Weights of a small GPT-style language model, trained from scratch on English Wikipedia.
Training: a variant of SOAP for these matrices, 111M tokens, 3199 steps.
Each number is 500 + 50 x the weight over its row's rms, rounded and kept within 0 to 999. Layers, rows and columns count from 0. Numbers have three digits each. The size before them is the row's rms in percent of the matrix's.

# layer 11 attention value, 96x64, rms 0.231, rows 36-95, columns 0-63
108:564562477412443539449460556514500538474529568377430456559487479529441521511552454485519498375481529469463493409438520467519500504562478518420383588513495535438479433485473469469536516492494415
106:451444478504443345498502567482509451588604473474505579607492471444475468472458562575500424593501418468498497516499501527448540513501469494465528559466522550528491490518566491583481514440413536
111:503504533497369516471504506497507518451433471536515515470570509614551488544528574501500460519505460536552610465396577481611513460433436534520507500550485457526425451538519406477450465465422559
098:532490463475543414485538551514613579571519509514479491383520525467419486536453510543510514513448489509538546463512441471517460550599517449506649526571485557474559524444434562505475588531473551
105:510459531532549483481477471629596539550532451494543482481468478407529427485574480509542575441518468544387479571418453492444486543436536482481550496480467451593443471481608465512443467540534534
111:472511556514545393558488521545494515366600578485504481420504521460496408490493526485507497544471495521477499501464549439454455406451533518511527492479536510495356565527488645547516489476479547
111:505489489527492482524556529522478514473528576563528417571492485445505459539475516522406394443529494388518445605418508547481518476522519475415412470575537530584566526528468458432507563420515559
093:456507457502511469557468508488370461428444496459528496431529440491499422498575543472527504516557546536482495468554436415426538533488538386504512529561490559560473441485598449505483523402594558
121:501532512465496615517494430495512524544461450577557609461503511500542519517541484573485548476508607527447529493496505572560551439473353431521547546449475550537455455480479404516563473470472577
096:560462524515569599487535591541498478520486543470504499448528510547490471557494583523512512452513505596489482459458424599415494558505424508536478488480509498358545426520481444391556559566460509
109:439554510512595488450532518390525540460441408464575480485519465453507499559455554455587501546510499580454495475460462484590409439504556457453532489503538533491458445545388448530463469472487395
116:461506425504591519491518525474432474559503470433430493484517445535509515474415501472535612414479541509581587552482456427578540521582591499526478597537563515523438502572471531415482497504529554
104:467565442554529557490474469463418567583456521461453494502552522551505567394427565525519484541551453535520579479584543544450476499488533484507536511443519536510420526394488442503348507457477517
092:495440390505527500444628573543515536507511501476530464543519582350465471486418536443469503519491494507473519408535483544432518514535427479556489471387535517528462535584512530454528558452494545
104:546521540416600552504420413541561453511504471465557509473575569469572490462514453585506419444544464492499576486487467470510449556460534534516466417487447426423508475594472574494471563474430469
111:460557464485533511492564519513470588453561462526507477446527409488493503432476476481557516499551521376548513457409462595526524469526539541392451423460543537462421586593472458476560452488550468
080:518514624456449474456543586537543477493501457475533490511475526416473561584506500459460425512564454441580593496531493477409374459517514546509571501514374509465435496526490525488563469552519490
107:454485456494506481499447473446524431451535480480546377558435509501534578533416520410418485423494503528493528416503510449502596588546457571471586552451555509523554433479474498533475479459602517
089:527596559454623483499453619508468505463468459462522508469471526458483500490412469554463491396559502519477568524501515618539535473514489465446463557505526414379531546496432517515483498543565444
111:425449499488486542557541498533513505411532515445478531602428400596471538596480471521551464501411567462433484506477444559529567495529486440549439474475467523528612522536443474466581434466530511
095:505525468575567513612480492493477498480642439408452470504513498540528488434491565471601529490502550537434534563438516556485414601471441464455501540466522524452471477448514494410433565523529477
098:412362530528506468493458567465567464443511468469603469543497473489475466423437474509497520568460524488397549490509534601452550471479395489431496516486443492516408494456515474536469500556398503
108:482464470536502531461443462477461446513525459500510542522538549550487464479554614508465427522409502644453583401487478464543458556512425535532604455488505555453488521573490523491487526608570535
110:536480439525419457504509471532476430508550463475473426450523459430543586524448400554471494469612522479562398415437524477526451522552468528453567407520557532587429528482515511528539512425494508
097:486509478466537446538536495486447533593547531484464440509536602472436478626451542571483531415551500642459499466467482508433497481497509472475432463510521520498443499494614471451491460582498605
108:448482517567558570458395464476457527549642570500464532478535526468446525526538495483399533506561438552496522464445540423496420501471490576451434489560496473436515477547565503540446531448555582
102:583497500527491361466531502432558504548538481509480521460549491536524520515517538454586466498482500560423485501586504465487563616508424539420552508473509478564585598469488454480567392484485562
098:593483491474541580558524485548571598455497426462531497509482430559456530494480530505527537499581469525376438514485582517456444489489449610526458552509521490549514535521573445486470451559408412
103:465505535483491441510504571515626453475427452544541522477502492510491525547474450606494585527502392533509506517422476450518561541505495473453545471566445434469506422540448595523476539543454638
103:489512529548462544484449431532578480488459455546590560502535532491489590486520529542477440494528518420527463565493550518534488515534387527404600465477417500533510575491536491500489414529342481
099:457461523568522401553482498479578469512521499541565372501458464431553538450482397522494476487501513541531541531490511619414518542459543527495552437436452464582584520531510455495496488541618499
089:413479529479451539448481450579590467444513516511614468525496555454525518460466412636509544510527550447507548434508569484559505485572601493518534518532478586522511541464435503522469533466456403
098:469493490480472488431515526550559454603518420517551433486562520465489458471457433488418522503488491514427573446464411574515566554504456471491485457423483512505499400469482397512460541592379535
098:576611498398510573586486517548565581529475574522454518483568473563463487469542459505504535435457461406504550571528480508518456577432556449528527549471459481455545450500520422394511532485457475
097:554417502529571565428467521496503527502437502520579426457471510460517451474490448536469504475439519568495528554548473491440541493410400482555521542452585491488471384565614476480455549513580572
106:520595485419426502469513556430514579465511445433484549510427567527433529559471516547517523370536541460485554491509490488478479440545504420485497522590614531444512467582537558476442463445533537
104:614459508498522416463487487528458578440462477487454475495586515569481495627589589526529496494544512496485441449477543465559519535505569529541468411537394507526538418538452526547464562510429527
094:466469535470517500615523524530468540519482495563556653439476492514556515527508538459542459527536471534575469396561539463556571521436506562512357519531439462465480479433566501480548551531454520
108:507513495453502535430521488492527479492498548502498375451492551519569524615486459480475464462581543526471407554506482471450478496456544489530493447572536592508438423385506449596444439454536408
098:569454472471479547384500589522486462560476475536395457545469533452474498511550552579508416483528466469505443510510598404606470542523531571587528455452498380492509532550501521505510499498555475
114:480551531516582491517507484527517508480498520429507498447401464434439637503429500509526562412564400442547389447489607446550502518496501554486525528544440459453500581477484516533494473466433451
093:439546515531534435423497481489571490567513621496435483514420534368458508470491454484593566509442519507526420515507501357519546538547497505491580497471435480505578520462476469437571480503501521
130:504580607521497466504457538522482581481517569506463403447548491527490566602523444565484527492533572444512532540525581475494476512524556461461475513533395444454579391457471396532495431501496479
093:503467492472407406493516563490446493561457478464485508582410397531460534543460510522505595524509552439559445439533479453445522491547598423582446606496523583459485453446463473514541508497520531
101:388486503459493453477521521527539497490451455531475509469496435557537541503442377398454562568552509407517552532498387569506445482469477598525559582536568577459540568500496481495541462492476516
096:410454503587488491529503452407511444579618479490500389486503487458400592492408453490492490525486499524500513481435468472418489510598423552497508481492549534566470472466512561527474539521462596
109:615487471518480529483528466526506459483497568456419453494523490550449522541561501444483453453540382615505497506461478523471433611436481509542562522566478499495493483439654415491489504551457480
118:451422468473571506533459540500595431435420463520534513534494546474572581443446457496508526491474491466469595535508436488511422454509528454513675508453457571565444521453466520434487524453525487
094:535527557475492621506518477493410411408517573389540550492524489605570562559492487488562538435450539553484466438469504530476496543455499489535465506522545493493395469416477542497576488428527470
093:503521448522526489508474484454420579508398530527540515440570453537536465466501580520520480481356549518561652407421503473557447549511474460500575478495555564514525554450501484553459487468500502
093:539458569513446392485506419460502520462428460437605517479563570471554549527462468525454557444518461554427475425495465512480588532569450485523543446547497506546535469486578535476570527503471628
112:413543468580517426555431450415508492509552481515495495520533536494428517499487498523493545600501568593430502490485537569536431501553395525486442499466451532513446536470453538393545479602485593
094:539534520442510493520563491531562560519531500425462511468451406474539506483517530453495499474460537473416412421456563431493492640503524546547495591522536489552413382530544518509563483569424480
091:401463578577520447497492461470454429415506595532532480546455503472471408487463422485539545570522504540472488523572636455471543427428489512504455520536527416542420506477492576510493519440540500
098:519490478423475477453581573458545515490536461545502435560418520465342462501491544448587567531415536387484496523540455434480545537539484449478487581488458484548494486415462546480519544551517454
106:480517440489461496552544506443464495498557457448478567497496436512519501618511475488566559432496455516447438545392546469597478423450407514571589511542519596541520450509494497517510486389565472
093:531489448493451475503517575504466522489504599538416444473440593518524458492524596521432444475497464466545515477478539581421472521502383438467572608500493460458570469497383515557493549453515542
120:529534503526501424516580515532540545496515451503526496419458453383527461497484504581548462550486557554398457535485503401547528537575533458505540498486502517589444473359567488550565420471491545
099:606472423479514413512545516454466552486444564538507533581549452506490468482481620436494468505544418526590476467469648465522602465553468520514500531532510459476502494523454499520466541410431495
095:543499579440497437555454453434469504506565514606564523539485491503417367550518496412527426539574408478407466471557527537456518439511500492455439509518490541430492539498418474549522457497561512
# layer 11 attention output (transposed), 96x64, rms 0.202, rows 36-95, columns 0-63
104:505432393490486443517548510448535442526468624526490416447508417410386486468468392474443463561553471530509487489567427498552515428529487555480491477448451510539570481563535503534527450500474459
111:514482532467494552445584489549458491513508501436515575489450515541584543589492530489467518511500484397502498404499488566451502520456579479525502536442430558543523594466420516378473524441563383
119:473513590491540487442510559535490554514470523471457502589421468437475516385446526499451486549509436648596490511477500470410511504529447534491450609534449482524434511445471522578550537509509563
087:512515546621526517420510545571560550524494482430503494504534475490535484577569522503457471525458527520354484537528510472526567430521516490602545502542599576507533510496456475501371473496499405
108:363458514403486463515474564565489463568464479538524627462556497597515537486545518511574478444503558479570448482444553466469456507576513518529510521516498478522550524530449497440420410437418505
115:507627459443480484606571440560531471449474443541531486520452474457442508488529490504415460497519507448507543468387552560436551445512521410508515452389493506493555569478538518481437534461417448
112:500494480491490466545424520514503499440489544403579481486585584458577563481513432426465488445396380498513494473428373506514495556397447494540563559488491491479508461489563503508466487550449478
099:476530492507437523560434592485505441515531474502570535496437510560485443453577446524398461497483482485528601427508449555415426514562530410510580442480498430574473584499403483515551494499480527
118:442443538521565515484501499452528474445473470490378486534485454506472456421536445529494480470413528564578470441577418583497463480571462445525492503597516464423501597419569485521442478468579513
099:503464482560497429547598559529521438560523500483481523449421493434498474446553492485436660431464556524466477509508516404591531425493499557471465525521479479473482483441502503580544438434454413
101:447450495575483490475528516483555510457531527488464521473436478450570455575535418468546458531516515531507494580525456525527469527480496432438520389402496382471501563425455514442539610585412524
117:481534469471565497494462394540518445529560497532548578482477510531455378535520493415543479544552500517511542508576613494560478577492455456555425522465562473558521535489488415538574525586566434
098:525479417524450486465503465512489517481474534435477533511409476589569507542586449592545493463535423485453575488493581505469446559463465498476428580587508494430510495379409503440488464504570554
090:451508461542494469586603496534468481458555472442567612532554516539642433539448468514442507502524515474535523483583430394543493441496467506509493510517507585402434538455541462436482486470480490
098:499512491504563429454549466472532452433489504582440546440437539515486523456491401548520493483413472511438451535371493461559509454518534527451513535466500557462561623593520626550499520521503493
105:537557458422590515520503469506557556480449438370516528510471477467482555529481364510475490494510463414574442638579559468575495472549467552517536540436475508465502488511553554540512536458515494
077:430606571571495512529592530506562427492452467479425482468448516462518495447476597466519512546521510552550588482384436462544595588470502554513504408517462572506496500516564503494552492451530478
107:500471497471518454559531546502443444499554539619464488569497564492615502460542539515556445530599455473496480490622435487544512537478459452487522456522432512519458428557455414539502539604507420
104:508534483576476559566451421417591441473481523450407513478415490459493437497517531463525525446543473484470454524495482432615553513470555455493506519451478413471501471484597556471395407569501506
126:555367502450543464561450535397574424500512519497525455532590532359526469516498543478528518486492443503515430454568519510530460513472444467541499425538449528550540485474434552601542571492476521
113:501454422508504490510569385530488375548498466481549578456490452501575525516543460490506491526498577475464470524539568474491463468494462471441423484499463451549610525457422593587556430559463552
093:536502542421503510547516533517517485588425542421514535504463486455586531596503651494555431476556521516536454436563500559516513450486551465467419564499404429484491560482515471506498511389537491
114:516508558535577474451582548597454469454509502530467422516398476569485548453487542552515450413537503539475511479562569450506489514469543455423513508593515463473477573550455474592546407442446434
109:450499404463513511504453497523422529389501467531494551519526520502573485534492460573434443547563476454567479452572482448513499571579478483464455519443515553542417465499583557456412474576411421
105:533448427524567427523590476560486392526499451492523554515513565529465509418552495500441462530509482511522510428462466455543525569506494526513529681493558495446468452432518511453500464379461503
098:438495418470490495489672507550532504465477480638513459559487522520559529377519446521424468478470481441465505454469527546568463477444525450560476577466553506492533463500568540457558439500506476
099:529531485469487485448535529490509562468539448497536596552441513500597503469446499427581548611461540458423493402635502481427539445448498567570495412534513492567467450461482471492461530458497524
108:519548430473425470491524539503510529532497473536422489548491485468533412527448532464547514438546576524584437525495455521487432407528539583492417547493508457564576429536418586433455464512416581
112:515429519488528591462477453529441579523535515524417487477454433565523445534486618466434441514509554431469552458588548518556435511546524480519451567487448470556502474552507457486498485450547348
113:549437479450468476454552471430459596429481546579492480473476480455572527533494454465553608508419384557480537508540491490520492448519509523474479574541487514480500338447528511475454489575579506
090:490449513421543473495489480594478567577519512550479617502545474545526465493505521484513489483568507480442520514396504398567462445494524482477455619512460533415471492507435587374455450447510517
098:514546466495430495546423515419428521544493519539478472463582496460479488505443592444539473492585496473404478596572497449496424515538481526504543541434480448425454373502522503425520478562555583
100:520384493565494562473434586516526506552520517570408560491432478449553514568546585439554463471578557498571447503562576474498458481531520570489567589593572481510505532496478489472519519445534519
098:464427442529506411530480462406538390487511379448571494491482501463559463517513584438540526550486567479573525483480569470465560500574445492474437445554511484509497534436481528515521457410589562
122:543541499508501489596548494511506463442581483478476587540458575513407465603468513451497580485490495483545521435436565457455483562579485473478445481600444561511521583458416543507462506492395452
120:475454485549554528509509422458456401551531536524524485477559464416496462446464430418449490606461542520452518527538484537543492534549519485449529448386435440593580498560472511575605535510498502
114:409575456610537512456537472533509478409497458519437417543400451533562517454453487575414494552500476528492509504528469515459553481524430522534540559498543557501384546496569430451560531512549442
095:525508590570595484469435569412540492508509501379436387554514481444533537522599495524450507466478554486497555621515417514515490444509503443540551494486518450514437519474489415515466529461466543
109:456454510488472453606488513504465469479502483616411590498579508432475450383539516528467425539538558523478551543463469504517511454631441564533524554456532482559473491523503520467480532556393481
111:422652521543457538531498465477514535433511493497544612517521550540577509519422484465504576574522461490526487511431487490387552496446425478469537466539481540507470436491472423503491488611411504
134:510550474497430486424410465429470563467506481590483515517549493527550373522491451528470501517518534516490510524588395575449456447521534435469503480367536451488492456527524504464457486620544560
118:557530574375461548558443545549390512545543462477561607519542498516547468540484517505424493559498484507533559511586473572575475514529546530564498464422519507558493535494533510482376555490553466
137:483523388487457446515522382395561471487528465511512550532504527472551396489458518537537521552477491497508494467443476541489557475505485590521583553499523518505493612522655571426458502491544515
111:480574555510482535523404452528507483489509520452555488423534497529420430488514502576538457467486504530458509515533534501582494599434494572510507458435463369568462596556524478491396545478526396
114:511539584514487488507493466523552498569492556467494484500483492507492462484458608592554429396529539578505503528450595515522521565466557472407407490517489371584549504460470603504507429512478507
106:504478448453499508416484576599495519523519556568507552497446543611482436472485494488493474446529496492515475399567465483535504490375593508471518589525565517435585475539554469545430439450480433
116:511456577539534521517500513472493423399532369527538488530565436493579458461550465506463534518493604538500542498486565447471579412615490534461427584491604536493491515482460505563459517488501493
131:512549442468428466496482466613475518523480564514489459471466549499417422538524599468618530521581479527481507486475547492512534533491485515479311438513527467513515415517485560550503442570499477
098:516452412564537373606476502481639523511441505536451456489556483434449473500555530480543490494535461509568494521480512549466531418475473440483520449481474556487494531613575485605495542545457476
102:554418503495499553555491397540522450492546464462465457487458477466467477601544419412496496502495455419496491648536486476484488407448556548429493562453563499513496488568481562462563482583445506
090:465523454529550572501443513515555453507545601601422461519433430502506499513467518499445460423617441489579575464580551583505491457526534472444456526507514527437485525522524497580480465487475379
114:604536558427445552400508489580469504512462580523484465476425448537567522496523549444467460477530493426458521519544469511525559457464628530509515485525479518457589477511590517570423475437575447
107:487448510551441420461398611471460504476483485520538463528531501515508447501580439502468528497564516603595521522517445532464440459514451488433516470532548433559620534495457458481459582506604451
096:555574514482503549464452580476549553469517523460437502540589476489516544463454581527442474458486538417450520472440404540509452496508556502574541459383414586482504508532595538441425524549446501
116:539539516589490489458349531544498385537486494490573507531561446494590546510457489511480477565501444478527451483534383481479526466488482524568527449459508539497471402568476426407457424490530523
112:544457475429510490518487458566553495521432518492419512503507499515474500431518432468491363557499540507530550473474521542361523553558578440429392514383526498540538525491457463515582507555475541
104:459528550534563416459566378510542516478518434471461496535605498508509548492432473454527532553457490514500440514610521434533530407411500553559420457483572508485529534529496474443589493408517505
127:451468439436489560421342565483452526502515557547503514454442520530484482525538452485529489482519503459583537437457472594457525440476540554471558458535529550530513538608441449417442509517453419
105:448556570473576552442495464525520520405593466373455470470498558562475555574533400546468492546438433518563446542545445579531481534482454490495452504450484485523459551445538474471512520559522409
101:457605423487503513487515598490586503514520515503543474496498509507535590412566435645477457474472502503526528415510459441599592513448476470538500435449459438512549554452501552434501491440507509
# layer 11 attention query, 96x64, rms 0.232, rows 64-95, columns 0-63
118:526546511502520542436415591573519504487526406515543447581489471529507559578579494532500521474519546463543526506604563543492495423552588439449448533559558501475526465471414480469610474498481582
114:459628474501473493510497523457499488502490435518555569450484602583505446523549549466493529434506565431518540475419547557376524515509463468427401482504455482495564547523548498535455500583394483
109:512551536540503445543462477612531392546452427500511522487488540489543491472529500518451502519613482460445504544531456483511451551558478528492478519493480479439567575469324400534465450495518411
117:486568358573450488589442507451541566508563408476417473601561512426581409493435533545545477501521516528542453511546424519497497491463522550497494465549488440493484485506517571484497502550523586
103:468478488432517488437540524461507490568480537459468322480498544478409503429544444536509517544514503541531560553507531532448511660520480440508517533487541469463491530454447504515619434543449532
116:465568532502605501533489439520528537506538545502524515608392489569468492550491547463553509445577513430532457532447581444511476547472501443520562536589424508482470509491517451415615480547481410
114:510458471586521525540621474490490423527547587541486517436442432505468481518547515460475534463516397484455562550546449556600490482495416606480498569546487497462450481567497487438548456433548431
084:501371547492465526525411502444458591613505457569521470438510487563494402549485499463556622567628483501541497528498560473495479513462458463496466526514562517478539525556447454504517524561473462
119:448425410428465509459553520526568556541492491497535519527449575508498435405494478544478518440430503463541421382475539540564518455381516541507580583540492560472542522496532416507521567485519463
092:420608456581445528448503527501561493420480522495551521434524588544481508500489561536478485401480529535495423462544463566494442516424504482501514364540471449476567563516579490436527547549571505
094:532485432447489467521567546369532505504450536450487424448480482410499566469490534495535525467488534639529428542513504503412462517523470481499519444490454562476563485485514412603479615526565508
108:497442555446532522495493501488487498422485542542494507496474528493506454553483530527546380606456625513426512467501526521426447566511524441398465519511528403470507534441442444564591541586550547
112:468544566586525509446510414445508509504532483477436426537398504476511487552504485444504495569479592526508411429519548473449524490476456556441419485478539429557485592495489409602493487423524420
107:470594383548541550449548477534498494481557385573541433561435563485516506537420437552554504507487470525429485526529439497427570523499535419524527565483525523518451554540564546501567465578456524
100:496469513500521556501522516494569516553471501545475510548508531597454516403534477589452396511421528565500468519624495487508495565491445514523494506438539482532384396528571453431591549547533464
098:494559475463514500532547417511534488509428550614514550567556530540431491497503511367572595538489428456457481447476463568439416487521420491449522479448465488533533466444558515500516549609538517
117:438419515520535407572505560474431494499476487536551543487451532474340517467511411542499477485524509562557433566521549486452484456564452574453536508572538392559468504543443540464510458444506535
101:459479494473519543520458440513453570576502525488563466471551507556521551491513614482579528494500528435421469475463639468507448516569616465432529551552513519505404480535519514528528526430612528
099:508479448472491392516548387528494454558510480505535482500428479495542624437525515417508477529543503442486535438487510564505552445552536524511581501549544550431453621569555501495500588527480412
125:458578513488467474530487550568459552448518518523473498507445563465376545427533499494519466399527507539548484538510526470602402582437428438442435481560449476441487432513521516553439508487452409
112:527561461545572555575425510517484565523495405468589573482656453515542458512470470504480434504508526521506549480527475486439515404522451409501554518526576521516455559458446543442546428472466458
089:513525468443465491381593436516427521459543447517550528491583480506506378574570524488557476495538503587453528505506528561579544426458506478477469482507500411444524452527518457458390568480554476
111:481451447572525382413383413493496442463499543584503541520509476535563363526563461427483488560520499546532509529576569503511483496523449541501517516470465490499521441583508523560582500516570507
102:475620424584475527548559494535512484550355511538492471533490436423475458465525551577528470560568530498517530492486382412579511566543485523492466553469470478460564505514542492480490521403480530
094:473450529547549649448496408522509515521520527476500482459565446535480515503462402534521485501482492445559497550541507543474546589490531515507425417478534544438440447423559384587539472549537557
110:457539558531380486543549495472512495507459474399531543437470554557529496524429484502503551462466494542488485500521468422509420570514420546521546527577515454500447467431463534557388428386545578
113:447500558495592556480425490434476443473567388491422519525518485510474473496551499525485500484393570519509440521487518566580454506511477522505650429449518414451501564547545483473456550435440491
107:573455453424445482569590513600459460489465529519407536470527457457460457490469569403472479518555509540502497433535549477532449533537624504488423528475513472499635503517576489546466436470475512
101:409535453482474450538556556566525506527460521467443518531501510537475566581475473477460549485499492565537577563403464483536466468523457562395477381512503486446575509562507488450467629514450421
095:502508380449479376470515576454561510531493443540496555564392407561504521502531519556523457420535485511434440455515543502553522518438547430556505500539474460506426559494612495542450513504505547
114:395530515536387496561483386520482499474576583502481479420429473454433465615580431538490502479487419567532515475533509515420485509479463551482471482501489550572575503460460505482458545587490491
125:461437546392505490494676487441493524432481447476547605464541507493513516460510472503394520530455558530513476454479472525507428632581460488477457595447508532562494551506486488502481489489507479
# layer 11 attention key, 96x64, rms 0.221, rows 64-95, columns 0-63
113:526470568425542502517515515611488570500483430476556517508543451519482589513585518443453484443496497554518493532558544496539454455593565511480569484429650433461526509515379483515497497434483533
114:495509479476492512532408516531569421504453453522503544476542571611553471551563510488528442488606514509517504469440584449331549514581555409468509520488485510483510553520455481477518420519436524
102:490508501582533473568572524592565429445492447499465536515488539422427405514588448504437582530556531549466472490567488479467503549567396544446491508460488538516561547508392481480450566465522451
115:544542542564541506461430491498533491538520474487481514580654415418554462492449541519504405518550543489541474530567450520507478438541484544511453506474507446456456383544537506437513490526451634
101:459469502429517487531432534517554489472491515398559415435503555512478567465588410491483423548504462498573512491465535463578393623449382480466493490455460498465521564504477475545565470532484525
111:542438632505601518490472480503481579493485550518499511523430541557420522513500513470511484524596511474436450533494497491481453589499463436517536575529531578447380501522458459465553411453482393
113:521544445489502492524526435524532487559501585556539497430487550509481406543490449467445475475438396537538553495533485540610519465456454570417472470543445494530439478513561495409434473466537356
095:457427514438536462539407537528464507493501489530540509500453509489500418535593497371555610567603475458551538563484482444572453539582447493491469509522486519555499433573442466502456573548532478
124:491448443481575551458463452476550517574546436465522507536531559431522480407497470462432493509403442437525449411490512483502555423466560431516549607554459563450492445562483467460584473428469481
089:555544464587565579445370539556510526496468497523538473533513476494531454581444484548429467489493482492553409433573560461405494477458557360503522447531515435456522556511474490487514450517493562
103:480461393529579483434471541377549478549423559415521412516524457506531486505471520502545466479473471571530449545486521540453467537461512438440486420497432525466542524499558451628511539534586549
107:481419580425485504458520398500501594463443496500502513529446558510461431541489481544541436532451549538465449508535501489455405540493491456432447526493548430579496581507450428631472552578479532
108:455516589598599522480456415461576456477490440459499480466432451487536482599507587444540468513506574454591523470537504472498500459513472562454505514534468413519474579444517415531569524413482463
100:493557483508600440514503478491460512476544538495465481534515448517595584518510455523429402582526591514444501531521457372453535522469556550540558551342496535508455487534527504472541459554497551
096:505444512483556562529515544449540591536485531468392525467500513567467444406449422599523485457446481536556477459577440403554477528476530460482500528448510400602491481479549504455564495522590506
101:494427438452468603512458455466534458482425591589480615523512558519444477503470414446491507550541548544514507487521493431393445481518478474497546491489587580467499455423579484498538487581551481
116:405501493464530430507479518480420476519501513472579468491483555462419477440564485513477465503517579538650436493491504570457478485482460547461514395564509437633456438504443478516504466418462468
101:525457541358501501414470517455426456560478466494562501507425655489447516514474614544548584459537532524397465512465542462575494522515508472534486512446510482467433473484545482540489498459575493
085:497399535542544481440523514452546415603477563487528543482399532490554523484523472512474483556522501481523451479420474581466462416498501475408512530425538553503486602504533575420509566406567481
109:462592495551504454527431475560521543570511499513463484636436530562483456434489556518585501384523512509555480530507508440548458555392457432479481468493550491422534502534467535582527411479479451
114:521473503526525524580486548465401460519565508506561597458596454530487472523444496577460503542513530420431595499510504435448380521572458466552545567455557503516454496528436450462451465408488516
095:492504429457472490451423448515486532490558519540437435452495486472557449567474573460542441496443524500463477376547564510463464449380442476509503547547599460447548498511461468449379502527572461
113:566491491537462448521456465494444501562586449555439592364499467454476422505486457415517475523558516560482491548565491535510462404510495517465536570551498423532474528550493556574628471539504501
107:511570457513486493579567550535554435464406539524481465527496465377467490466465553532497392488586501537521538464545386460502551499523452512559462644512508483405482525550539494538460523457535504
094:458473586463560609506484526524444519427567520487447516430506577518517594567432408492532542486507419545495580535586500509548590538451487436467387456477467490456524495491488469559534531518564495
108:438580500569444474471523533516534467436516397423543515508477570465532471528539461513601530463493489531471497545495448397498485480417457529534502469607434466464441389392501503476478438418526526
115:423549540531521545504425554467484544568549513542463498473539489504501470559571451533536507421456565530484446462491454567539520537524504507575615491509515398424441612519583445467490618506452507
102:486540430430486435447530439623560473437516560497486533520488493414421483481501539425516470448530564464516529437527541564511430514513637425482381479501509533491564507488572533545456459468485473
097:443622421497474515510491635534536548607473452497437493504477490530458490554490514481535537523524482492554565437462443514431502400425509530499482419519556564500536502548502416425495545566418474
097:505450403512592533496490560469563479477461483522463473497490481533549563494521547506524437499483539364433428465502530546542460475473522407485535492539554485471384440527536619555491436460550598
111:463590469564513482490477407522512461431553531425538471435489470495433452594502477513612539531478428523577485508492490498473627451489498524445495479481575577551506476524455509485561419590410493
116:453545428465485460442670528435571547419548448533548589525540582589545429505525470568502553496516556499540508393484544500510496568500489448463510547527489502520508557460542504554528495563538488
# layer 11 MLP up, 384x64, rms 0.217, rows 0-14, columns 0-63
099:438502567460529564458503485432540508474456542509466534432414510454404563516504525413488590471609445458545556535405481472465570591503538494499504541415546518466510521434512500489413450555445455
088:568434539605499434452546499408522405518509523534488532403481491529611508515520530458518542561560566620562508494489527524502424504530567541526494599539478505503474474511526567525442541515579432
110:531514489419469557487503493421520543507510442515567582498594479537454552589536488459565536499495548524520608478484569465562485471483449466536487482484567607518342397494482501512464431491510470
054:498526572475510497500483523533611563484449544599361506556521474467513551523477522502499633477504553522515496509603479466424472510543475571491460518492534600447489570556476499523378449514515493
104:471482468458501485540501552514525491532510529554504563472491531473342514504524508569487490489662432562452530426562477577526429466479561504432488471470457476472402466580460484415521480474464429
110:552408587592507416524547454463506476571468532563492540513481458529526440417503409531608541523437444543471477491464534549451504436586545501433542409482523496573466552475493488458477448546559541
111:575505474475600449430532480477438516475510408455513582537574471553435460522442551563493645486452463514496506505498457482497476577565523535476545498506469564469494565600530527400490451557511436
080:365481503498497393533460487509534491546475591493409496458546474475498569406483524504530555449550565481529486487614516491584449446543487484542490536530466449448441490515458425501467614567545535
089:520482506571485514489495533401455438478449547444474527491512370476539407536435406464537597538490528493488462506559440619453537478595488606480499484470542496517510532518537417588494536521520494
123:447453533510508500572497543459492474572535457542518521441476539459379499522402507501470651495483545526541416495419524418480483499492508617506500529568506519499437476461406554432475523436474557
118:490439559560465576511466465493457492481465612451546572486548591556526405524588552526553375478557466558460499496533503543542425462492501464445473521452470483486513502551572420430434501492528433
091:482455522520472349562460512487564483493506475526461511544619501518510555441407543467565588484452480432430499464468427468503436480555471485534551399483483492484461422515624474514477536515540540
129:489554509471542619500533506469573576484521531546436455541459573503463508494483513497360532486497478460442487599518376553496480541545547456436576496567527508519488520442558451581470485428438537
109:355499561515550447552506528405471463443560473563418553502489522575404580551509521407572509453527555488467577489526518503470449491476468596500477504508538514502477528483552456448532443487402528
105:485551549395571467481500596529464510563518522495507507451528476474510454531508471590421537455597445492491593346405524507529461560550460459446509465509487562392465501550496496471482536464485525
# layer 11 MLP down (transposed), 384x64, rms 0.21, rows 0-14, columns 0-63
108:446414500466564611552467473458473516571558524508568474548444538551460488552580415487452530354420514560503468509438498529430552527493471504440545579501485451545468533472473441476522575469524530
091:497539428543503446440456480531413430366426562442501485516489458468535501461446565530343475409441486517571494461453466502466443551455468468455471510445509434488458504469564470506449498474558518
098:605538541538416467509511478558407504503452461499481516559528589487565522486486648519445508541442455468511434501433438564432543577528462527557532521532467565456558466551490519468537578537573518
066:519532423514504471442464481507625472541558514421617432593527524516509492424501467543501451523533430499537502442458506544422523507410453454479574467589479542506443538500570463408546471570503491
116:545470554479549482476473488405543498572497493453530477530503528500435432536569509518636588522485480483460476472560583566494570440467524601493430474552469469449609462456423477531535581489519555
098:529607478504506550525498432406444504581525455490549500523524544527499528554535556627475496546473546555547508517507400482552576512537382536488532520463509426429464512552527588506561527513561581
106:543467425429593415424560498546452490581534486472468512471518485490441538521496502542630514446498497557498490564507383445483572563549562485532464522523511525521549486528563583443564430470424497
074:474513512579523497501521500477483494422472403457479571610510445463430492579512549518487473489553392538486506471434520502489568429459486484462432513569595550566477529465413525371448439480515521
100:430473547485444530457499442512522526474451562454431445508500526483502480454546517454386535453507500541581581476513498385488442542419540469498406424548448595478458536521545518372493550502544533
125:509514483516517543482539565495523383430588601560429541428465546539517476519447538528429557536576558525505440506533503481541415485456554483542459600437520486483434443466515570469461487469393538
101:539546557484443434481441475479498677571454468516567421518504527504559544524525505499499462552514477501477531579565483586471577435512504483511448471424443467463467510581503568588550455447560505
097:511450430474514608439423475375458548472454514474512467462508553379451445486558500467482447397469538480576444549413475555480509503509431495514436532546407443461524445455485502448499521476527520
129:498487473499480582466582444585416430597483583544470478451482481509467428417489498554425485532505547466455464532460543490487506575494561573463550558555500418422625456523553458504511457483469515
101:626582477424471571445526497517593498484522524444416485419569467495527615534490512532550514496448565489540471571554555357523472530486513506481516448521461467567462508461480539449536435460498514
095:401509524500565476596545463558503519590525489397471497467568549430521465539508508456521463568520544574447592497445534555483518455411448570472503456411553569456406538501505468517532521501467567